Part of a small language model's weights: value residuals.
Each number is 500 + 40 x the weight over its row's rms, rounded and kept within 0 to 999. Layers, rows and columns count from 0. Numbers have three digits each. The size before them is the row's rms in percent of the matrix's.

# layer 7 MLP down (transposed), 704x256, rms 0.0854, rows 549-585, columns 128-255
094:447548546461576524491594418550466543456467475556504550537490530500475487535496407546518503505493456492528523481467462486434505511575498548511554407451508484508506532486538502509483559526491558496527569451503525447520476476454507516530585471489535400473395480542472468579508530470530443536512502428513519570443509409485491479542545469471484466615501519549576505444521487540518540597537
102:444518463543451464475472603488494546484520508472476520521495472528502484477561554467453498510575421548482463438638488512504502466496531525520535501473455437501507480417466479489523545522483405549431450467492478480452493549540506540526471465533473444534497432485464531497491461552515526420470488453565485464499464509497575581533448509479485452453406472516588487565526525512567429486472
091:518575451470512488475470587466521557530505486496549479493520490481453548542457508462440527511520509489507508488530523510533499529466473485476478569542544457496515481583528560542422425508518458464543474554455488545479525541503463517509453520525533529544541410552447461480579507501446481485506516472520490582519508429521464436588488494520459492540557571508437575513555519460543543507455
097:483553485459523581450520523449433457523484479565488476415484584567542536545486555469464537472497449479543487438527481560501492530482463488532525476491481587446477552476519503577439500527512514450497495573480507522475447504536558524515489458591506482594564480514506465522515438461447491461476451537521512529501432478524442452477536487498501487475501556566469487485486508537512461398514
106:471461523557580561460543450539463509444512572536540517451565488505547523455469464430503479586480410494482540499535446532524506423514543495535444535500397418508550488580543516536416533471510503478503506526494596475504464510481550517516494545501514466432510538429473510569473482541552503485515534482401528521487521544525487497493448428473466470565481490554532503546516502525449533434502
090:534497562448477545493476487468545504499520566538572482542486516423508550512473519520538485510506540477530517520500471578447530519489488421518526550542521535485530469551507505520531491533437440521460506441497542543452488434441491474541487471422478504439487506501481474550536435486526541594614498449519464461483508487479487449412486504469472435530466482520496492477513552504461612472493
101:469479497487543456511508486531535542583502433514565495541512492454460495425529454465476525508586500469499495516544520443514525536489453534474501532515484508421510423526462548496577386557492503505401442443477529571525505457436473424508492482451564511406434489541545512441436506471516520579566557493482521497468502557481473453502510504465520456351494416525514506498459519524465519526478
100:576426540485450480530524492451517425559569475451476467460507495486538540518497499542507487503588502526504593508560506538522540495496491506488377535534518496537553557508496497497376509570529542554489495505481510550561440487503502556504433484428423547502573495563494506456487519512518546488492509549523488556512464533440481553475493490477542508494496527498418564588539580450461484473450
094:520582441486476459521499513470469510441477542496512528454434443471416516462528430511500497551507381475575555454434537408462513432505576508496480441475488410481561511554526490465446598513533471503533531525492491539440548470478521452453396514496527563534467495508507542492555503558505479486525524514562534448452467546501564487528456535535534462503484466492503526517449431469505484549514
102:414465466429484496521521608515496423455430505500525526524486501464473476494487425548542476538498532521467472454458482431524520468456476488524586484429531528474507541477519441442539530432562439439484453521474477472528525495431526547540530403512501504450527588551448518554474483498525429506477458537539465540564543523519447503512464467503545506422533511509461489506468517510512522472475
103:455546515562512513498531544480396539514478433437468471488411524539454509528487520483500487464483317516472487421572544488505498547427518489449438441485444533488557468540467419489524483514431561487488537541497488478550567577499550508503506534499532507471502536539494475465532417492473527514466458498505446534542559472417489513501519475488485523448590462540577541521483449490474442540511
101:493557466525482506545517463450522504481499482534459507509497534479512557499489492506568504557476567536469463534489548427457519525546511454539482511501486463451478539497550544541433534510559524504453499575489462520442488445506493516605452497433482540450509545534493571496500460585446519553478537461504513482486457470535499418536516532525518483487507494543470404472479492522501473437532
100:486547557453554482533539475498560452527512527489466497539529454507509534510424479567524452484499503423559484489481463476533490443542540475438463471414465475515567430514499467508483508449518596556471495544532569544462465513580516481485499528507463473473480557451495492515502444495493450545495424441564510516479457496449469549460504469511587517469580599526496536522531502533469536442504
091:400530490516489502518504614517539435488465515422447510500537470518498385515486478506515435504477452539515461498533521436494515471496457432499465490462523547469503562438514555526522586485548472451495430493486460506529520495416476531475381452513496469504553460526507534571443415503558468481481432489541459450504456588505491563543546507535582504481527495526430447497456478540484500545500
098:496516442496535485512536471487498463564439516498552452461571505528464527445428469461505540506520582533512515565556421520496542504537497509436500493478581456467560463472551487509532454507478490540543510500565596482494441542514449432521553469533468572532458521533570518482521498471425583483519517506542495555462441450460519548501461530531508529492528512489505484446578462515488518480549
106:542476485548498482492425494496557515473540476601503503521605564505548482519538527436519538563503632469525624537525465503492496542607525523477471533514514484564471494507514529560482501508481536553479520449545516478535494475454538534478504483513552508510510552509502475512503508443503528519535453506496562545461518488541601544510544559562487471528475464552430480508423447494428527518521
104:405439535459508461532468430474500444531450482457541482522496474489538503479546482499496464490498577436534452477444503518503480453568474473518585452477509521475522561565456518491455492520479460549521485466487489542441431622491497458514455548517448482453501486466522390544533473450492481508491540537485534453441448475533435518462545423543490455537545561469490345568500514470493548558476
098:444514538431570505468514429554439450532486492593525533528443509505426454516481574481483488483501509497527452464465505448552522441585471537463496512530524519495466454521534493453477585426557557513540507563460546478484539518517465526422524490556567552459504457446451434497481586514470436459489448411526591502444532507461459499505560534434562532519518500496474529467499508442461492551492
096:517493495513490566518562454498573511543542472515526497422616526445528524449507518513519493481504561443476465506446537482580524525509458475450535550489497533493456538502504556525483473477565507419502520484502525526453504500534465492510517479478481439453455517499441508490478490474456477477493495485565475512587563494427546500552500513524540430565558480527398500515519488419530532410557
100:471449513472491520435505469478557456434458525571476492559607452479555564546522545506511507493529505528502534502446526527496492540469484631507501544465537524476474476427482583447545542508471472526512469519461464450540456441460505531469506467520530544474530556609472477506481545536492420497558468534488479467501546455546458520557504517529477442470468565494521422609505547509505547445479
090:470501501467505501582528575487483421530544472471516525440499553499548462552436447510465529593506470511507540528489479504524473543498438429490550481467542488476492487536485567501549495572567554463535505510483521480506479533457505482476533570547560526526520523443519533531494483526484470517455438508502525476484440477489529504520522509520463450513564516416456481555479494521459470497483
107:542425458575503536438531513515537489461594551490536528466501490503496574467497490519480461528507518523442536515564491592500456527550487566453525454444506482502555532551514508487483423487557552442429533450438535531591524532486541454518480488502439517509564562556466522514541459571532528474398482565509489511389492454465580434497496555523522527525500495576448454459497507515477517484552
094:514505471477462559494434473524524555529580533469461424435482500493564460573479503470463515533497583554506493540481461502532522463491482497501540498506487539483489471554409550394508448464518473570561553478520559489434458448478508434493560463507511558537502526491540516503490430443491550449527497543458495567459458523515508478522472527474527537426511495469478560533455512488555503483458
095:509506442503514458611476463516514467508477498484522501479501460508516484460527441555508469469501533561570476517511581480517528501551469524518511455484508528399441530554483584512537503496483497501495500471546516496456510480503528450467536450498485473482488526514566498502487486511454505575507528479477475538576534554469609516534480531492521508534453539559469565551509423473548515449558
102:503416506507531498425513583425506551573441409508524449494487484519539530468495427582484549551526435507533472531554486526504514467460525561494571553477437478521397486479488457467558493587512469508454531540388546437530478518522539469518531472542491479463501521497509506540467474522538503516500510546433470443524533488402515535591498548469459511560520495508462517482507428490519467466425
100:461493513483470466514495478476535584471455435525490496477532558447511468459504524456522499495458446554514554516497527548449526559461437467510473485499478510530435490513474521483530491559454504500496470588467552479471405483480439427539481614514515543527567522470492459509489480488493511471502463517465448511538539513487493520428474518571524466561529470543533553465575499470576556498500
105:505494472497525511381470483559493546469543570491570545485511481468455559504498489511510408500522487471521527505509422508513421553559441486510505541441429552423466452524525471521488456501479505467501502480545532505477473431498447468444487479496487500467447588621486552550451493528583456453457451463477459431478546572500483509495506498491502454461433542476474554497498505470497528462521
107:497506538489502509534578547470441449542543520444533466532463496474516546521599522506472472531544434518439427466540516502495481462420470529487450473464504417529482490471460541569581451441517487520438474502487545469445588456476474435535481517420509523538459510472489518445477489454500478462549504447437377490493523468526560513520525474477502545531459496476500562526447517483447500485478
095:504525453409477520510516470555460486466499471588377612517513462511433577472456509509446485475460498545507455546585443483472536564503538538495595477510522511517515495519471558486492481515530531456502482439521479512560543508431594611530472497497508527511503532484474472462476552475500497509421514543519550448437522473498488489539570545474467515503506474466481516440490515493563523508512
109:404450518452533490447548456426502516584514450450463516519421520580493493496531509525561508434526365451495443503503438510554474491473570478500504532472492527533457553496497522522485603521489492481573510466553502570497504510513497433432478487502531527483455467484515525415472485540518541546519456515479524529489465511453508481518492455467516555607484486494543589492445570506485493527415
095:528529477572509509485443489485520510491478373491476504484530505490486438457507541447511488541496432502466578541517486468522505480516501439538478523536509515489527453505428494523463459519545495495471448471535494473476440504488534540473443564431499521520475517443499439519503492566580543536407490542526497531504502479517468519513496393498455514578489500508459489524511555500499572477453
109:479494437424507506538498493469450471457477540516449500443517532534482466464505477441509533421489476479483496504473567457498433585531505584458409502525537581510503492509477521493490441471502578468497503537495472472536427501536539485547533520483408477509521542466540501496514476546488513511419540543488461516436587456492467397458463444509554509554470493525508513449430480450525476480451
110:488489480372507536523549552548519473549496479425485421417549439539490515547499510544489518512548503500563483502476426488503536576504489565505596545467465502514513499462517494426541478549463548439455507532518497527505474500564470562461512489495577503486527509573548532538496524522557540542491513517580531492474515418519494508492433481526490526441514528510540516464465474444487500458525
108:503414501482493580503516433409515493534494518507533502553497528564597521487498486458526493476515574482510516557507466499436524543550492484442488524504544496546531450454505587492531483515510411573506450470397533516513493449479475482482511545485526469455541562431582503530486460496495561511503444489510529534463496505474456496520478480488529505500445484440439420530521521579535534478468
098:464536523553483506476520547499453583464484486533430600600514498501481575495425546486527421481469484499527430462506432416446435497544517543560487451405506428457464531505479474511450553481488463482510465495483557470489548456529519516509497514482421481525489501438550519514561530491495503487531497501563547531544495505503502427508534494525515471467511465435515539502502511572607497436517
096:459407467420523538497573475581460460501443444493563474478513551399540441511506536525539492490531537464513535566545490580466429526570501492524455395549537498491492524541498565548487507413520457508517493491567544476455530527468590475537506489493479526459537511442501429554503475486492514546534483508544466562426512476521508488494548451491502540496452458553511504471463512485517569459494
100:518475518497476491493466426508582519468494483507517469512598415449476562522419477488503472545533564473491533465564485480514518466530492459478445481504488461472477493483519467498560528485418476453434503468528482541432531476530538524563536438467547464445567595469565492535522524497469530426533511510500538495504474496489507465502536481497527480491517451464457478538542509517513497418465
# layer 7 MLP gate, 704x256, rms 0.0843, rows 550-585, columns 128-255
101:494500480454518532601486552488498564455426406463486518477459460509525465532456481400477542516525462427474506504519512476522500521589441556532467549521476446466515499489435485484480537537542449478470540433509474421481507495438441513528485570532558527514517493485497571550518456467576531472493561505494414485538529506462551490457525537509502442506464500444505514437515547599475502526512
096:484573489476509567561482553484473592510596525457493452518461489464477521468525458457424586518545505418523528478479499467548493489507491556477446525537544414575502490541553472478478539473458537517480556538548458537426516473479447520571452562532517521491507501532529511529502486532537502457468519539544536503473505435559512464523449494499441460555441564552426500518469497382536414522447
098:556463506470508516482492574449575460534515468562481426468525513585456519552479552485513518457518486454536478457478467565526452504526510542539448512434499569545433517455504499454441486457558480482599507506504473493460484520493501558479492467526461446486548498456545629552410518504539478492423468545498532458543540476484492497559462475508503558475531513553551473474461521488554535479498
108:434456533418493481543501510483461502486559482434512481452377592466495516502504509485445545500501497448481541446524466517507480466456533461429530474535473378514509474535482507479558467487465521493498423513546486378421513555519477454522497563526476564497505497520472497436500505539499451458543611497532496510508509452531461546547525503564507536485516455574455582419483468508493445535442
090:506521503473501513519563499581506535536462498473469449519448529529576447459486522408459506515473546556512508486495466504568539480458416523465550526489578444463517445500560524432546511554453460525477495486512557495477477565525461556437443585433577496510484478483503457513492478468474512582554447443549440442472546502594577504432471517493533459516424442502472476567487518433545423533471
099:460495553475494441433560493531523499538541472535567433492533466471453507456480467521563497433441470587501494511487536466508428581502494454504544464472471493450528473499508449445581489493506505477524486530568536485524476469482449435463531494504500576479487449556503506471524565458531567525525546507478461524447574493455486540456452439571427497465527426583457579555451495445573500481527
099:473530447517546543581564554520509550502508456511489468474497563552448546460536489500523510538530540456403497437508483487483540518517534456536505533461462494475469500502474507470459514522505493492528378517593465573481571466450483502543512472502521504511476501437508563510509527509514567436517493522501503413498452392495396504580445436493510498498491481525455517546469516445540453525594
094:513495507469507521475504491465440498461465527486496582556472528511481454469520563587542509499430479483548445400577568456524499528449490516535508531501470510536489571594504518508485495535528543471562422489515520473565541516486506460478419501456469438435519443432502532429481587542487512491512450523477463539380523531521438520431527449477560498558547517542541523455545476576508515532539
104:548550522443560527483549501528511517456463470523427403462377508505510493553435461540542517512525495474428428550507466529477440459520524491480500493480506456464463506511464501458483464553517526527508497522471445526555537440450521498579501498468510617457427508474493437554485464542436470481498463517537507458532468520564456498446466469476528490528467476458474481564503565420474497504457
104:511494485455582508487539518488505494578482508511496532564508572478483549542591525494525476519533501439482501496442443539517570503534444499506501525549517462551544525480510538460478510438571438441598500533529503516412525457542446471496484482515482532469482436541509506485462506540528508458476529486495430429526488493499471487556472443465450458506483528520472501471506503503524449493546
105:522458456527518509433532485522498501441519495490481507546496549508498497520456442432503543529434478478493507502544528523472560511436458474452504493527566455474529421562438457506512579531565497534510471527541543452526570438548505525419468541515495509495512503578496415458526492514441551535496553528534527465492521434526535553532524452530498479535512508459466536605579457451471488492458
100:552569414497511543519502500544505505535493498552542527567453522487464406502534417497482490461504446502464534481534555543519502531434480485503538533486484466486515434532551601494506526548509506462564523477552436484591487559418468495501482492433468521534516449534452440514486524580509456617547524520458519503505491518573423548495510506510488521531511499519433535527505551495487462495532
089:508604446453437520496507519531502450470506548474488502488495547481473419432499538484503442443485500511490477484571498511460496489428449490491540563497551463494525563475540515506486561554549477496486466474501503536605532472489495502499404438505576477479525441528513492551493511410497502471519532464429481512495461538512539556553606471551549535466490497460448486490486476534541456565476
098:449503559571466512447548490501529496499464449406518530539505477513476493565501363475463531519533459523430518555516442510510523531451433530497532526432533489422495408503550529481472475533419501532495569540543449476504487532527444450443490538519482582472477568501472553502521443459524526436539583518558557505483487492500521493502521493547454535472457471515494445500509480480510516505513
106:452492465505539550523549463498511564486563520535481489548471551523446539542542491468539424525531467440474530539544469620522571527540538433476481501498532529470493512537506499479469521491566526466541476491527489421487539492438491461467515526503483522537492460543483476477476450521486513500510502521513491530557563464481501576499514502613470530544524528448436510549462528472496497467506
099:451519500428510537433581494526531502563516464468538438592493479516477544505551502484520577557523507442494500553508519490430548427539490499449555489510522500464473417530416469448521482526498480465498486540516491478463551628446512526472473495579443532516512507486522471506526528513468543473477527484468475412484476539542518529520512544457497475567504592482486502519537545497463514540521
101:450530508494537489478478501558471537470534451499450508506487478486519478572489526483514540521464503460493509584446486468470538513462477473573532514510477469503524507545480550421461477482477424497481472555536541560518522465535549433452532456477543575408608474499541377455530531446486477544491565553494437410481577503525539502494424466540522523398542539485498487551497536490516555498486
101:525521506561516490495463491513504530535514560510511570496531534551472497490527474503451488469510478519462448482469520533514540440541553524461529617464508541519453577550480528509500468549527418474491459550488511484501525517553484470591472531430494505515462487425422560575409527545520473563508486553481497503396494489536537486493453445489518513512488549433477487491486518506577530513420
098:524541533474457519444585487498523509534462458524525554533484510524540609535562549470501511488514476472496594525455484466487505498529479539469454568450473502462519488524464479559465579488461515545511453535531496448472439497545472519401400512537477512521431509553439549466548533604500505470568502539546445502549526456539522507494501572557521423519495612424535457503541457557542470491542
095:445522468515417512516493451544410475498521465526494475506484528519467537522462497393497542481500505412458534518494486533446524530509485443510438464492503467516482469484514549583476453487514491477503544522503563523471473537475575474486502490467473490546555587493485570540483501441454487485556427530474456456467454497508495467519512470495543552479544491486463605521512529436500514529536
103:499447485543532501524486527519419504465476515426449448540496556478481537444443463455496565502483436475517521549536511455483431397460475427465560431477480489504447522513504419485487581581421479469475439439494402480510489534591537534543539502549524450465527486519466582431462478550502449521437535524503489526487444460518435489463471458450544479485516539508465482507541435384459467491526
092:509424555452543579523436506516492451482489429501500474475439578488485501450485467442538557548605463498458452400427573506546507531466524475486475520534408487434505499543563448537525459487463453475453489504531465524580527547500484514444520558504530536464462450481468522465482474442548461551511466578595524441459489449509463543549478495533471512523487427548497495535419494458467495489447
099:454517560462512503472477488490445559477479479481453531536433488477549509541527538516469541491443455403473538538473517559533469479473463476409598489491573509533467449531514419484479547510506518494447462503560484551452494502494444498460466499436472588495493483488566448501550554519484531524531576557438566489502597460426427571440507461505537541493552530567469524470463550528521457564414
101:481505512515556501538516472520481445436579552480508454385525509500476504526449447500566513499486448455487454505494514496468620495502421486561551418522500397492465442483446565424454499513523444507527465473509431570511560462516525539507490512522442528430510432547482546481528554512502506500547559506494462465504487478549502569525524460532447557504519457527508474502582472537483475551568
103:474476451520542435541471511511475461461497513454447561469530503582495498633548477477508539507564478483559478498601505405472450475465464496499510451522511488497456460513588496479465500567471441516469444454505430539515564513533513525398510474522490556487514507535470495480443513535526479536472515574585563498621546477498460506588567475510464538520460492528468494424539533546520505513481
100:410477549502491476506555479521557512473519467559533444545511497587461543480520514538479472583519450440529449445562504473512567513532454466513485551484504495475505553544510394472550479479559572498539451516447540444482523531486520478464501465522482539447509573538483513520493505525537490405466535462442515441425428467499521564469503476537476553518517456570481476551536499529504528545479
107:471480584481516455467542550538448505518537492455466519544549533526468503545510422452530472572620440477499545556544478469490576472477466499488497519480547505512476482519499581518566482469558396570414462487453463526537481575547489495486505468542543482516492528499494518522486460492499477484525495534495508409510506550506545533543441494525514482522497515452486487506437513514491515551508
093:534473546572611464506509470488566491559507480530571511573479456482533502526503522467513502569585501485487472507467500492510549514494468462458393482439498475549501498500435513468581457503515530481517484522449518557533404529530493515504458517502509525511503462520485490494488531465474520431501481483412561485518525436552505531527468535453511526474476458461481542482484467421540522487520
106:485412537506526529514527529517526496569462458537444506529478473622534477530468445489571551473495437465516571541522516469487509517490496485393491502446488475450490424524501495460440519491463556487533465457520475529539444513543448430476504553544498549516424537529461577475486350579543495543493518549479526563471485487583531439546447460452469459515554465506468514517497496574460457506454
091:476499448526429518529482462512498488528531548445516469485464520473515454510521489471479433477490502480497565483468470562496493579519461490453442494395571577536521480500473495506476536474507530443508476573543454477589469495514502521539519504474503458497532464549479531530492461498509548540428586522519471484513534460405484502523456552486470574454482498508529459477503478532496534437557
099:537482593485489493524422580499492518478499519469474480515526553464515484499530489414480461473467450428518538532620456522542527522489533459516489466532464507452437434532437486489515500481552500477504499522457516518509505505523454522469488468520543490482503503528490596493537520475424483468517563566420470602484514564507480618490550433471508559555536550507404532603519471459544388560507
103:563508449462535542508557511500451529497522415435476468564513567510467514500463482499505473584538476465493441502481579503551464532458465543465399544522526436484503465469484471527539509459523461483506533511473534474525495517512520447495475575486553538446553583434498453536547470449507487513529572458434440435469511453389560452487514411489562452489468386500451468480510505453512500436459
116:462436481497535487526493517479457513491462493515537499555380452558472421507454498416471457516552377472498501474492518435414515544449494490441514557493520462481483493476487475538568508438477604450546485509503489497553523572507459514462521519533474540412503552482484451537534447465506515565462462501546457507449480530449505515479506490503457534526508464445546499493524444511561544443551
097:483558539444577555447539519410489507484461503460408583445473471449479490474456509511516490536430447504570583443532492440516485584452568520460505509469516443478518499510488568526516401491472408487444437518540475520497549567436515483484456534393535525510508459511462560576500497567565514527498394568541494473481494483480524521469519472519513485494487521442502532479514460458491501513523
099:451548454557534558486446510527467479448527519470495517533475456520552550523527419481506442517490447535481484423495480488472546483465511434464503445489484476548512475522541463582508498567577513511553474475529500505500532539520490497498592546479463425456509553491484509570462525477489489511459408505499427568510552457498488572492468431468463516542462428533513405518523490566520501481436
102:554608521463512539538468513530475561515487488465501506462531526507472505519538507499514558524481465521463491481538508540456597531496491499476405456527513528511537464507525575532473588498528531460537469510500482557600502497565468478526440495512522487520505450550407521507519409489484566431452562501532476502472509570479441552518528486482475497508475508538452509475485473504481489536542
# layer 7 MLP up, 704x256, rms 0.0885, rows 550-585, columns 128-255
104:486487518499563444496425466546483507493520532517485541511520545500530453477539501544535522488510468519520511482505436487521488450476448464472436510539492478530517504565462507491548471533506543526504476560526527478552455462534513428536470500493463500478525533537538517521479486549463465544537423510451455567477515467498450536479428473452478524449445524457587486543451498487451571490490
093:483507501443528547435507460489540470448455486521474477519445479474468499578478486478521468501505511446470465544521476415514500501483416441507511546482486523535497473486567430507455475549532562537564491560546502442532462514464500513466495531513532489441490478481511492501477585528509520456501516514455467568604540440377467514518530500478507469482571576519511480525500450512513517526542
095:494504516532533496544514540470528492537462538525494455449530502506462549485447518531451504611504504476499502545459458456491521551504416463502466553464560513531492467492429520499537511525485486497533522476487591535417472519537482484500464441512523490540450488465513548522475468545523547487523482536539537522542537485535549516506428496569515545516454549527600430433576505519480495502524
108:486557563544480521519444520521470513397523522560438586573508524546517530524486567430500462566512476545503546473471496471486494413518538512529485480489518542520467532525525493468406607531507516517515500459533444482486382529527505531528491548491515433512489519442545542511524495500492475481512499493510558608502501503468502500567498511489438527498496436520515524449452501481544488537496
088:584474418429504484472503504493527387509480462420529499480456560564474476558506451449504531538458496468524522563505568449581484450553548479459544506504502505486517561433460543495511507498505519470450492490413438477474540582537538545485523524458483535501528420458522528511556550526457492492521501446529449480497558510505538494523536561504532547564460463476484510526558505569476507497442
100:438492436554533513452488518503538479492492514486511542483466526494496491458509491521541484510443497435454504487487419561493484496496519555542508438518404497481487537544543473482507471436464512557492573533495539561569479431486523469555485407509540497489521558514546505565602559421528452520504530509412546513452505524531465485474496535544592579554446470495479531484534436516518471502550
104:457476470529521508447516480485520493490505439499526558511456450451472509501495565584473535521542459536528500491470521494471565520544497496517473518526533472525522493561470569472476532531523545485547495455425479503496502534537576553485462512459453495475511468504481510399468469495466572538459455444543544473520514546441493510473498496471485489482482519468512506560511527478505494406433
094:539517485446428562521473491509525537552531474456502496480541558542463508528507538526532477533437535517453478503524532529534510430472474540472521574511506520447472522519538552483519526434489518554507529472543463520482388552507607508499517498500495482474533459476527492471463544518596468467482454522489536532499428432496466430475455469503480493490575568473530555465550526513464555512488
102:510512453443526561539531526499425460605533530511498461529554507454475529508505468438482559469507470529509530473534484484488476506419446523462530495489454433481545494569530453552454443487442508531480491487541545593511506484500499551523541499502477516494443509510494532437548437512473495553502502509469491551393569476551476552516487480522512442532483535521479612438457441450498505494520
104:487506497547478499546531542493465500456540532480446409492487429487442453514483459490540523472472471532518483472587562448469417507414485504422439516458502491483479512522466462512510415502406503522489482497490495544607556520471602484501593523509531477471501560465410518479510435504468528515504505552530480506512506486474498550455514583491507514504549486471542570514499393451548497472464
101:499497521478528467502538417523546470476553529571526459455563454497543443544526514440524530491441530465499460504487504510550478480492521499453522509538572522436478466533442496578510552480474507525516508544500444512511531499513541530533521527429426476470509522481546610475490465476533550469432511420483482501518575531530459504590498437503452541450551526522533540460486540513589529509509
099:603470414433534467499538530464561555526533519476469536522479507538481529488504552506420504573560531485477447478504546518515409473466532454507512528496432476491424542514582462538492484544511562463493469491486506547514465467535542495468497463462469488487577514512497503442523532469538498402428461555514508448518470505462438485505488520446495431545511532487466589480531507501486410494542
092:520521497501569491490477499462485611521544531570525459455519532427502493503501533446483535457478508508454505512511512526496442527497536524502545454544478495533468516622501474467504438503456465508524584448531524496469407458541505478538563539477514481455472467464517471545551573456474500563533585473460529529528542479475540473495493491492474478499482604487552601557522496449498527534462
099:511483521471511483496548472523517562508412483415470515493450503487488489401481520483484511467489496441454450489493430482539513470509559578546474490496480468539509554535537464536518450426477517552506477413457530478492597522562508521514581566518486641502540506503512457537511542533412464498471466565472534537507528512462502495476480441499511513497507590575464502481541497469484513471538
106:571523430535581510481538536478500545472552525542485534507539573483494427485519550460459466577488503503459552600506478498541589476478565495478450544524504478516545576601532517458451516528469510528508578494505567468443500444541493500458491487530502557523483466553490454529490557501536556552518493514544496555502501514416574572555503538569474421472443518555500463454460525494427457497471
104:535483553510429499583498491484529460496482468436474442552588434474488606463473565499513452482526530424511478494469443462525560451509469485495503438522584495441558471431505453549520565457434479504507532482445518502461506505531477511425527482464480513459475534567508445443487523439438546527539614497472546421518433466510457519532532523556540577513577500507574426457541489454531483518507
102:440468502456475491563449485532420521498500486467487476467464511534470581498497546469468471509444496491488493469489484517441460507515511429535532503511496470548510517566504455479471549454518450511523497473488467488451505455513523528512530418446504481476492539492531493487517453458498460517487453496548519466488530554549487542591429474479508588523550558582425474466461572517432484516467
094:491528624519544539514461479465483470453483498481491491459514545511496487472572502526490505500504445517539525461476415527562542518519458423478523531529427521525463534477524477489515544463544566430475497385551472526514466483547511617503529542483570550476547573485410523479476544533456518500452495560463422536533462461388427473501533470452445485487528521425539471473463511446504527500452
099:490450474509463480443545452563522449557510543461516454519515538419493441472504530516465519518553513493453470512524478533573414522511480606505406451533463512461484519474482535480536522479460497541552489512557469510512540475397433462405496514484425521504559537457498447482532524479555490507545498543536506443460508518507560493524583529561466551450539551489608482530457511505491482512501
092:477424538572531511442527529491507485474509495492510495488468559498462493493546575478457513549496513518507510435537501553520471485524547436517486551502500512565508569502484506521541492514466512469475515504469488503484492490560505427500579523511534478495495534441488503452567461536530559480462474436508516507479446527442501547532419508407459496472435534487497500566533443470513474555519
107:541494542450447487403584489561433469461479510508467474464437527506472467501441434519465480543570510496487488472483535512536451460555501514486472519439536517513488496437481404496499559452493563520475516523542481492575551512544467522461522495552387497480496539577447528426482516570465478473482483557602498501472539476485494514536506551510525537490464496476544451498501511452520492523574
093:447499475514486521502530448495433524511440442455456493475519528553505472459525488509516494487493504532594466450490517546473458468476490499431446496497526588519539499511490548591500491568471451510525473538437507594561586507463519444514488516529447466519467431457523470501473480450480477466559513525493436486589502584520543474492565522478465465533526524461499443458540498464503478401473
097:472509516504510470423507495497517443558548511447512514503484564500494495498527462521507511505466466475431427481454457528479505490477560501498494539478484582465434483487491573597504473597509517567447508505518464499426539511500555533478534456438490507537439494470538383462505494524542514502478543523468506460444468464503466552482546540380548472482522495492504574508462526441473471532536
104:493493484450479507437531514466496503584463429464560446480477450439534454428472535506539485492516475452506503518567515495499548482506498573523467502412512544576535545450462497424586545503465485553496553577471565489524444482517482457518477464476536509462453540504605462580556486496556530557537466464503557516513565447501489526629461529454498551506510508471533461523534481525517468522499
099:558499484459523529474506509541521535482455549437538506525485486517573533546480502561495507516508519502545530475509474449454491504456475523530495584519465569457438501449552426472517563484503503451570519492551468417459490433477459546560504618467485498515544494472469524490418543556545524508472545493467461508469493522494476456499459508376553486513493539514482535382534604481518517482465
104:537421453530481511413504472511606502491486501515477555453533497493474525522458528470547487476457475497440464409490497447521473561478540479505513545453458471461549502579504461503440449513500549505470466490613513510525474455470478485496486509524504454431492479533501469433488474592478447504452433553455523493524477530459523390547561438510490506462520486532503577485475544498632514522503
105:559527502600475464467483491487521572497499486524454443524458478456506524456574490518546505516545511500498450511570427451514461457543489560594404466563528476563447441476504448501543529450481521623521528481538515593509478463481458492579460500499476518529464516501511493490449386474500493541508534504452432503524507522545472470479566456493497566471547520508557482456521515486444446491485
095:533546480458503546595515481530551428521481534465523476480491547485513471523500493511561438478528506540506480454394518496497488465503526449593502496447564541527466531477603481518517536492485470511506486467522502530457438475473513467505471441467460573524567490554480492505496501499534455549511494509466498461500468475450465567492463382504469499577483493509516524605433497468530552422513
111:466531476479443485497553482459473541456502517479481551499502532562581456526471475471470487466544500401472468573538482519472525598502435469494511557513544518548488533568471521460488503607541438517571542512481546525445416437532539567491576491472508510468535537434506539527583533554475520539597472463511567497504526475468526486520504536477526484525510505506507515488528444463460462514487
098:462506533497512449449509502473519525461533455562471533539561542461512539465455448473509488518378500499453466534397496532490406437540514485549479449459483412515513473547471530539478497505558456487520506505473478520479519504501485429482516589507464551536470545579451561464481548409408498516529467450473459443554473543542509477489491553514498472495541469497511562532476500521608515459493
109:477511507553477511507511519453434440448511492502502527394511574594475437485462534550450547515489541514498494454482521521517454542550461541494510554476521586475565473501450507543491520499484594489463505452520486497591557476507432479536495486468516467471528469422480481484521451505475487504484532502556457627462516508527465573499519541449520461515495470590525481481479502444529473502506
114:454486519420491504463554520488435488487533498458540489473463474577563550554479504483499525456447483535507536484433443447471563537447548562452545565461504464442452532436477470540545523538477556468461537479526504486473532520467441461436488493519509460492545488538579540464506556564526500465465468520509547526505533490526466524447506578531496536427487504472473539484401502491549530543485
099:446513528572453503534552391437497461481449475561510551527493455517473503427468514555469520476484493479519456587461449526479478545523531512523512464524473531489527525504483506561506547510529455558533533531435527444470492481508483457538474427516504513500519490469490460477502500447490453485510440479552451500437485516491501452506510531502592574476479487477489528464418489503464465476474
096:476535529519512422524513511528531500511487503528491552518485495553509463459516586482443554496456527518517585510442536519559545529503568481428558519538518475445514582589468473448517505498500455429478482599493478513448505509471576456525485501441593428467566514391582532532534553550473572446559486462523471466460473463563495464533414480471497535472477578532484491519481382507495565519529
095:533567489489507515581511439508452521509465506506491550423482494530522469488585503473443500515439523445490491474454504527477585480494541549424488539486474504539456426453487477553477542512487557515531544498509450479492535479478555508495469504486483505542514579512505520470477475438410506614458487499470493525457506480477477519574505506478514474484516476586518523496575472533540459477565
102:505576484460506549411425487501511520431461468463529520442531441563464445537458508499503469511531483510513501517487431521482531500534444503424472484536450520521517574439500512502495526462407449540443553581489491570493530513526581458503458455538605539452502487565560460500531497460491455446458533581504476511503498540505519532502504525484486483458518430521532569553555518516506455477493